config = dict(
    n_layer=9,
    d_model=384,
    n_head=3,
    n_kv_head=3,
    head_dim=128,
    d_mlp=1536,
    vocab_size=6529,
    activation='tanh_gelu',
    norm='rmsnorm',
    norm_place='pre',
    norm_eps=1e-05,
    positions='learned',
    qk_norm=False,
    attn_scale=0.0884,
    bias='all',
    tie_embeddings=True,
    parallel_block=False,
    init='normal',
    init_std_qkv=0.0189,
    init_std_o=0.00445,
    init_std_up=0.0189,
    init_std_down=0.00445,
    init_out_by_depth=True,
    optimizer='soap_variant',
    lr=0.00258,
    beta1=0.95,
    beta2=0.95,
    weight_decay=0.092,
    lr_head=0.0046,
    warmup_steps=200,
    schedule='cos',
    final_lr_fraction=0.03,
    batch_tokens=131072,
    seq_len=512,
    doc_mask=True,
    train_tokens=511500000,
    steps=3903,
    dataset='wikipedia_en',
)
Each number is 128 + 32 x the weight over its row's rms, rounded and kept within 0 to 255. Layers, rows and columns count from 0. Numbers have three digits each. The size before them is the row's rms in percent of the matrix's.

# layer 3 attention key, 384x384, rms 0.0746, rows 102-152, columns 128-255
102:150173142114135102064161139092080116119134080098127169207167195084097182147166125125110085098100167136114149116165144113125135134122057138056145079132134131142143120086141152141128117169171087152156109108221103132151072099134080045136135148168120115110111133129103119147117150130082126113098127149129139102166131146115191101128170176129161142086172125149168220116152119164148116072126
103:200098146110172174109166123057176197098126155153149153117153099105120128156135142142120162152179203131083120119141160112122123123146142122107111117118110111168152139066127160079028150154112077086121147146111083150138110109187123126176144113105105136071077112078083132110121172097134093159159146130059145128100117061159114146119128089103135115105113129095173102148094096098129151135174
106:138143053144100106158131167175109071068149115195098191128084114155094115135109054179137123148104086136117067155076116143140111086152121154122153135108093131134175088158108121156130147112071098138100190155118133161111108079126164120126143142172103142110116103120166179113136097092107115084135112083197096189154125115129069141140157076096168163193130100149107149105177085116106177171074
102:140198124155136120163090100151112092069164092103113054166116064118142117059111163150139048147108091082115125145119177198113134169130113088162170152134135149108072144171124165103108085086164099103126132085159145122171110143194132098114155114120158114070150141113099107142109088159152157139153115120190138148122052165166080147177099125138163125181128156129097146138134141136095169148198
101:144171077125122138089100121092080109090102152128110194166190136044143165104116138072210090117130162180110141112085099079082162162162074146095136158162117102120149110111118139094097198107143081075119127122112141095104094119120124167190149161148076083106139123124143143130175131153138133165133118158130154113117151151121157065100118093168097120139116101148145086096136132118102119135096
110:118124116115163134153162103150153163153127127101090186024119144129161132141129117108114094138146061167132145072129141091160140140137131167100167140094076143142214128139147128138110078099101094129162144150083143068124162097081087153137079067141070132172198068102152145043174158173137069175194136127122176117117085125144158112105128165106093096149188097130187099100167114117149107122152
106:164110115130088153162151069113109128110090105143122123160112132160067153125190124113168150145122149166158085144122171108108140149076121160115115117132114179129150116142149094141110178102118064106146074107131095153175153099083151099109105165146104098094160139117181116070152099080220119120185166073133139136101128112116117121031087144109113155170113144080140159192127104104127162095115
106:104127138100188135053158128118176156099095146146165144208074166073117157130114141120135107165135135117133101112103091111130119132095099042093135117127122152093144130125112155210110137128080198124168091117117166172092108147143133123172127154114120165156161157140107125100104118111117167124150158145099141165155101161148205079182090177123174151142137118107063106194122126123079148098082
105:084088132139162120159132106168186163122045098139145154132230033101109093099084105125137107116128079107094145094122148092108100126167077128117105105132113096109168119148117206072148089116081124118143115157138162097152053150154169157145193130122123079061141115134135131129153179159119112116172148088216146195135187149128142118085092143144137079108108176139170138166118156132151120144081
103:200108042168105147125131135086088092119161141074180132086125113075128125123167140120160171076176105087094068114151099106121111110057131107162082134145096144106111156109163142214118108122086106137108128112149111137146103165150146142147130167124135159150138118141133154100177177103048112106127118114125104098153128143119147085108121089156175167114106146138116086158114092090038126103145
102:145176151156093108146100105159126131046106094097071138152106118113106150114144103131115073089177106111157074110176077114103110163141125029106133114177203145092075066059123124146089158154048206108132158226182105091144111127134139135104150144133138065139122127162132139129098107122102145129088140139156084131166095130083107153098147186122111092126111167165090172151064158189114134132135
109:141143099102130153119124097154126156095144054120100144188181127104142145095135122135105182134075177083136152144136139131095142136092154117123145125126128094135136170134119118117149125180083062150181065126097099133212036112131124116152120159138060147081118135140168159079106145114076140131135122161033075071074159101157099066114135194174157172093080159101128111129177088164166078119075
100:133165189190145126088176155186181152150146134071134163156115072183103176123100108143103115127150133148138058118122138096175110109107127097168105092088114120117174136152131109171043106153178151134081121103157065119142152111140139191097145163136130182082154155154144093127063123116118146154109109126134169173094075130148067129122137125164237132099103139120146054136141068107086040140171
105:142065098077099170078121136201113134152122101137133120122080127123088105090154128189094144178179151191157172144124096142096123125144160104140147139105104128099149074150139119153148125151150097095168161108104069157146062120082155112151155137134150078127061087144141158157051079149142146185143097126186160148118091153120147099148141160104116084103118154139106134097098158113112145104115
110:140127121124143205179084158082108087064092115153200122131142115116111208176103173140111084121143136158086094125108076163117119195141164124098193124160182091138081131148079125111153174091172139105094136103189090173114148112077125093141159141096088129115152118113182151168119177192124161128121135086098164108081153139097120142136168156116082195106158144136196157066176177111040135161126
105:135138095160119069167115143114094114135162133145170159114109086145099118112139116069074146176112118170179138115110073138079111119092146121103110143137127107075149158139132117124160064090160146087120184140146179096166164108073192138120108083160144074135159155132134070141110177108114145092174110117119121147112165138107119160096070141112111108165178103210163153153098101135096118146151
103:155129193130122162123091151158101136149135151103137134142119161104106117128144098141052094131119088172153113086163142059132055124178145147105174159094128108138113128165127111137122119116109152076134150087150114140127100133114121056126133177180158157076058151136173092090122202146193108151110189150141150148177116182120118143139159078109130120114140173139115122091135149140096133161148
103:060097134093149153129142145138108178083145072185128136132139178099138150127192149109115192166148141106166150133062147115110114133102092167074138125155125123177127125169146145147078138175131107200155109152140112117165107206106158131119163152150061145085105121169103108127160126113127119117054110235130147118104108146171132117113129144128112163082109108181146088126147074122080095078094
109:106152142154097117126118123134140096178135137118149185141159097165132112139134149061168087110178093136147103102149167140117100098089075174066180165148159186153110163106123106172156117172177046159133110110137154145054133137065165114079086156136160155164156158116140153122080145147146113159081125159091093151166158169135126138159134151106133127098109156119158085180125150105135122134097
107:172193141145115184164086130092117122131138134111118160121092138172174157072050129126101068105140153117093110131112097122161082136108188162149099194081127070157141079078133120110147168127141072112129037106124116153061137089148136135095126169127131147108138115065134087133155149090148136127095109163121131116127080093155123117105159134191101217133105117135118124132101136035169166132097
110:096135117163147147127152121094119114174098084129124103173138100088078094100156175117104184084049152162155149114077121120109134085173118137167096124086171148091182140158100128124088109104091101062136101134107104138115118147129111098149090134118175155146137101098132112182137171130135148091148132136139088121113148163098083137082144116057136155100086131209092127095017118107056119147164
110:116122136133156132121097124126139103159141018118100121179122110149122172091115106156105080141092126073138169134124131101134154094065104100126119149164109145102113143113141104149128171139046200152132112102119114126141162087080140131094123132148133154119091064146117165082158091122136110061187189126150133162128128189135120141163138107104183137108082156155109110111144164116147118125189
099:156078090214194194120104099135113123151121161113121128137101121110179083156062174113105100100135138128180065059149118118147152115142119115143103112079156169065169139159138148164150177121087097134135148139115162126166129102139163163137161106125117167125148167112128073091176135082148174128072121111138126137103101135091134124070177127138190091113112069165166136146186094102162182142098
106:117121130159078219140180174157101126096164141139086105145065116121143152112149105121148128114162134135160156158121172130102174142119138152131160101113140152213161099122213151079119120166139089105115113146105142253112125191102089178130167162113161160119072121099153147113089095143105167105091190153099072094179132194101137126168124124127122131135094155108109090151129132113072114081159
101:073103086122166174149124114139137135194130126065132082087139163114062182127161141139085106128109180139150106086123182115125124137127153105129155108130131057123133141109093164136123164190136163159092128077192158108146114168145119182204065115113121102115128141122154135160121070156032168153195121088086114124165170093138150150103177104105134051105079165108149119162102155121150132168136
102:150105187188140184098120177133139171084139146108069099096132140106184132128121172090131116107122133115072137105129110183150145092133132102104109139151132198071119126088142126137128186106052145110182142114097119126235119162136151099147067135130152178119086179107180137139140082111116112107191082130074151112079163095157121153037100134111121184168148112089118125131061156149129153165097
099:156190129143146161131129147059182162105119098119118144081135141140107139111119116167087087096152068098131097184158062176119163099128181088195121142128131086035164103130122114122158101164107085122147155120126168131162129130091153144132148163154123061162126131172124132106100088122115088144115111131141100108116096164124168128136117167134129088066132159161099134067147134108138121107092
099:081167140076057099162102156105114141118104194118084145093103152128124145134162144171132088112139092136133056097143107158128081096115084138149154142167183099101122159192098113176110103152181126121105097081131121097125120127132105186133096146122157166116152108159134159094131102122111099121053157154165150125184140129095120133098082098134160092154081110111100070138194090126107148130127
097:189109212194176062147164108102111089082150110132106090161167155128162174118154127170149157119123124139132143149142145117095139134102099164122137134124134161113097154082132104110085132078158133127115134081164095074054186133147148150111137204115124134090110142159131141082093107162136110083130115109110164112101160139148140086089113106151161127089114144154119127135196160124103134145153
106:085095142125204149131117077121147104141190104120111123144085093193158121133137125156133151174105165098171112106096135101134111165149089054094160133119093165134170125100125102130092104139099159097121119108138133143143135137124129143112114160136137141149100143162103173081115178123149113087182195165119160088166120090133073174141164123069159108146131119120099140059096113118110131183122
099:131133114185121125123144112153141161140083071152067101072145117123125204226111171172084120116084140087088130107138119128136149065105143097166176063093155117135145164126138125087058164144151153136104121127092102130119168095098077119107109136025099101128118085117157129162142153087157108127152162125137129117076086097060103125149169138115181110106138132151160108155114180121122087114125
098:130089122114151158074096139069171133128060143100153121132149160044185111145155137175152131045174082142133180096153063071124080141082143143173110141181153163114122139089126110137112154132146148095154098149105183103131114124136165106078139135176138143152106140166151149098127087133102158121084138119132153103129144126121088129124075158150050116176149108117120190051118153114116169187178
096:118100105134132117185168110172127120092175150098150126149104107099137135089126177095119124114186120170131113115131185137164134218100096092111130093192089107165132142120106132114186110132149095148114174147080164123112148069163110105114104110109090084104105134113087121120149151086087123204100116157105167096146133050097100172131131103169152066009160113101192160085146114109140134134076
098:131095118115122127110095104150081123164115090092075075157159181058154128127133166119132140074150184115087124145110161068108149103143083102184149156170138177158120164106131106128172160094133138117150218140085185094162131139212127082127116131135102152103155156148088162147124135159128163117120080098116162148178136111045101122118160089147097167138073112116145148096106131100083127118114
089:122136132129151056118081136143126122117111096146087103152177111139130135089175149135100132156103129081135137150085125136167111107154087119158091084079110110135156104127134129121064152077143108100143155063123120175163119142145153086125138064126060138155070148128103146159083131132110124141151089131126168122147111058110180076116185151161153143115118102120127130146114059157128170104149
100:150130122151118182148110162136103121119161105122152086123153108087140161137138104086155134101205132107126113160083103129115132113195131175111106093102142096181142117142122133115132108169154160118142100141136122123147085103170047124118139174070098134105053185166112129144151247097118150167114053149056151119184165091135129109170146127138115152107096169138134118119131134140122127111070
100:167125098167086083159120123153111127107122059169150155175142096128108165173160120132095108128082146119128154142098115156085119119136098126095086194155155114069115116117176157137160141126122114093101122237152191108116155129175167072179078093106158135197136151149113121166153140100111092157133146059099064125147100105121119150076118117186131168151121109145141166134082196100161156104112
095:143152005132109152087093130111161170174097133102055108110159128193150158134115122192119111117144116086139115109129116145188140118177132134146075100171150113093168108123083086156100072138197114092154096139099166100113120102123076114142096162120168137069148148152131176158129136133070020141091081122178128123085111111140175116091109152125101150109122173113127060123138103135160123133149
097:077106166161134173139133110143153124111173151109156204079108098100147160127164126144144152083133139137070136074107098087177074183125127136132106178172109103107073106188051105135155114164127148174111135103142152137157143150077128094122100136114174149104144140148175103138064150066182104136142171111131124147140093087166051178096112108139128158124176178194098108146109138116129101104089
102:146196164161063057122161153112158108119165130136168095138078051158091148065154126091184074118106118121114097181147105104122127187146156143124131112104080078123162117127124164098192118119144135111140186106123139089101108135175139195103172133074109101168143147119125137129081214197125140158123103145092129122160133106111110155150208131125131106100102139142077111131117142175114188082122
109:137091159086097076103162121057123180127074160125143171115139083137133142102135117186099103171161106102166134128128140118121145130110108111087149143132100116173131130158099134156072116139116140148111199140115163091182093165143219114134140126131137193105142115114157144146135119127078177153133095109139119104112107129157134154131127115132141144117061172158166079169077116103127140116108
096:094185134125153140132135195114145137076138128134085172161133117109119141126165166129099104108077153104124185118156094111103175120174192075153151141171143067157056152126122098116179128076121198102113129161148147112142129112146095089148153111111145120088090176130143136160105157130133120127165124107113037145125111151160166171160122108160097155136147102156109115194077145192087124108112
103:125113133124121093066080132102145149055117045131098097125126115108177115160145150157110143149091192121128068067139132080131116149150086163148140143152157094106129108149106099113133149134147120132094162130095087128136052170107127113127152089147114077087110120049129097154112109121104122164157083115166084163115137092150101095149116136129162108124155100085113131199134151112078157089140
105:193156090165155149164205141166130168174161096170138153123160147187107131102172133120155127135136147175126108237111056104135155126106178135087144160111142134142156134098137165128099138104158124129160158155126152170111102136151125132129082129093114112091130140109179113133135121059136122094111178181038185137162206140130166095120125152158065167123129059079154130146099104146123120174129
104:134126207109138175146088146125133154162104144135088147139158138115109155078171148115057076136116172180129086098159127135091119097077118100174108121117116150148234096143142143163118119189154133137146118125101158101132085155041142088118110111150116135106099126073161155081088140111099164116111155131138167144160145083120097087092131092117162119183115126121172130158160167130112122121129
099:159082111119160119097106150177129110129200117145146143127144142122133108086151158119102083137168149129170119154162104129101086157240094142136067123108138146200135067098109126119157139060101122147144130146180185131114131100091149143146144147157190186129132137122067116166100115142179114141113156135136152139154064117106140128156139144182104099072146145065114059148097137111079119138160
095:156099122194143145208245076069143115097141102141109103142078097116177111121084105147120101123092168130066146102134109159150121097175103090149109125134135175124118111129146075124142117104130089175162116151123110104170077167149124088111148133111128182127122134166132165139129160140146072167119138125155129156125147169124153109146149171104082111137127095151154086141135094164161154114120
098:169138160109110153228174127108107164163128158132180167139101182169126104150084113132155204137052104091161153156105071116145097082196131133066113092178148118160197114087196093150114139123103097146108105130128109123118102147189120119086080160155135167151122075130131110146119114150183164007192120159162173117106151150103127139094104118125179147141134140089127091149115076101099145177127
097:127163137098113166131146167136098079175129086149158135170141124126227137141116106158072120162128137113125173163139190139102112183168109106128159105107112098145031118153089156155150125155104128111120173071161104182179100125103153071167163151150094210164125145161135092179119167129130153130140133102127120094137152127065198115086068109127084106111071095149117099140120122089100085077130
105:119150115112119126139146148119144109155183145086122108124122148135093116061134113106111166115093080173152115109132138151121111109113165122116170112106144155153130153136165113162143094133094116129135120148114113143137094108033114092081147133115108165152116139101114120037128090116131139117141155108124130068182132127106093149136098070138106168072121154162157110077158109132103103145151
104:172073108157118124187136116149133118160152124185158143123186114129128168109154136103188175106131145126130129119137098114158161134100129177144068093171104170090160114103181050172091115137097173089131190147120136127175097145057092107060108100105128210162139115123102126088105126092114111113127122153151110189137185140093074165124124073114107135136161131117184143128104144105123203118149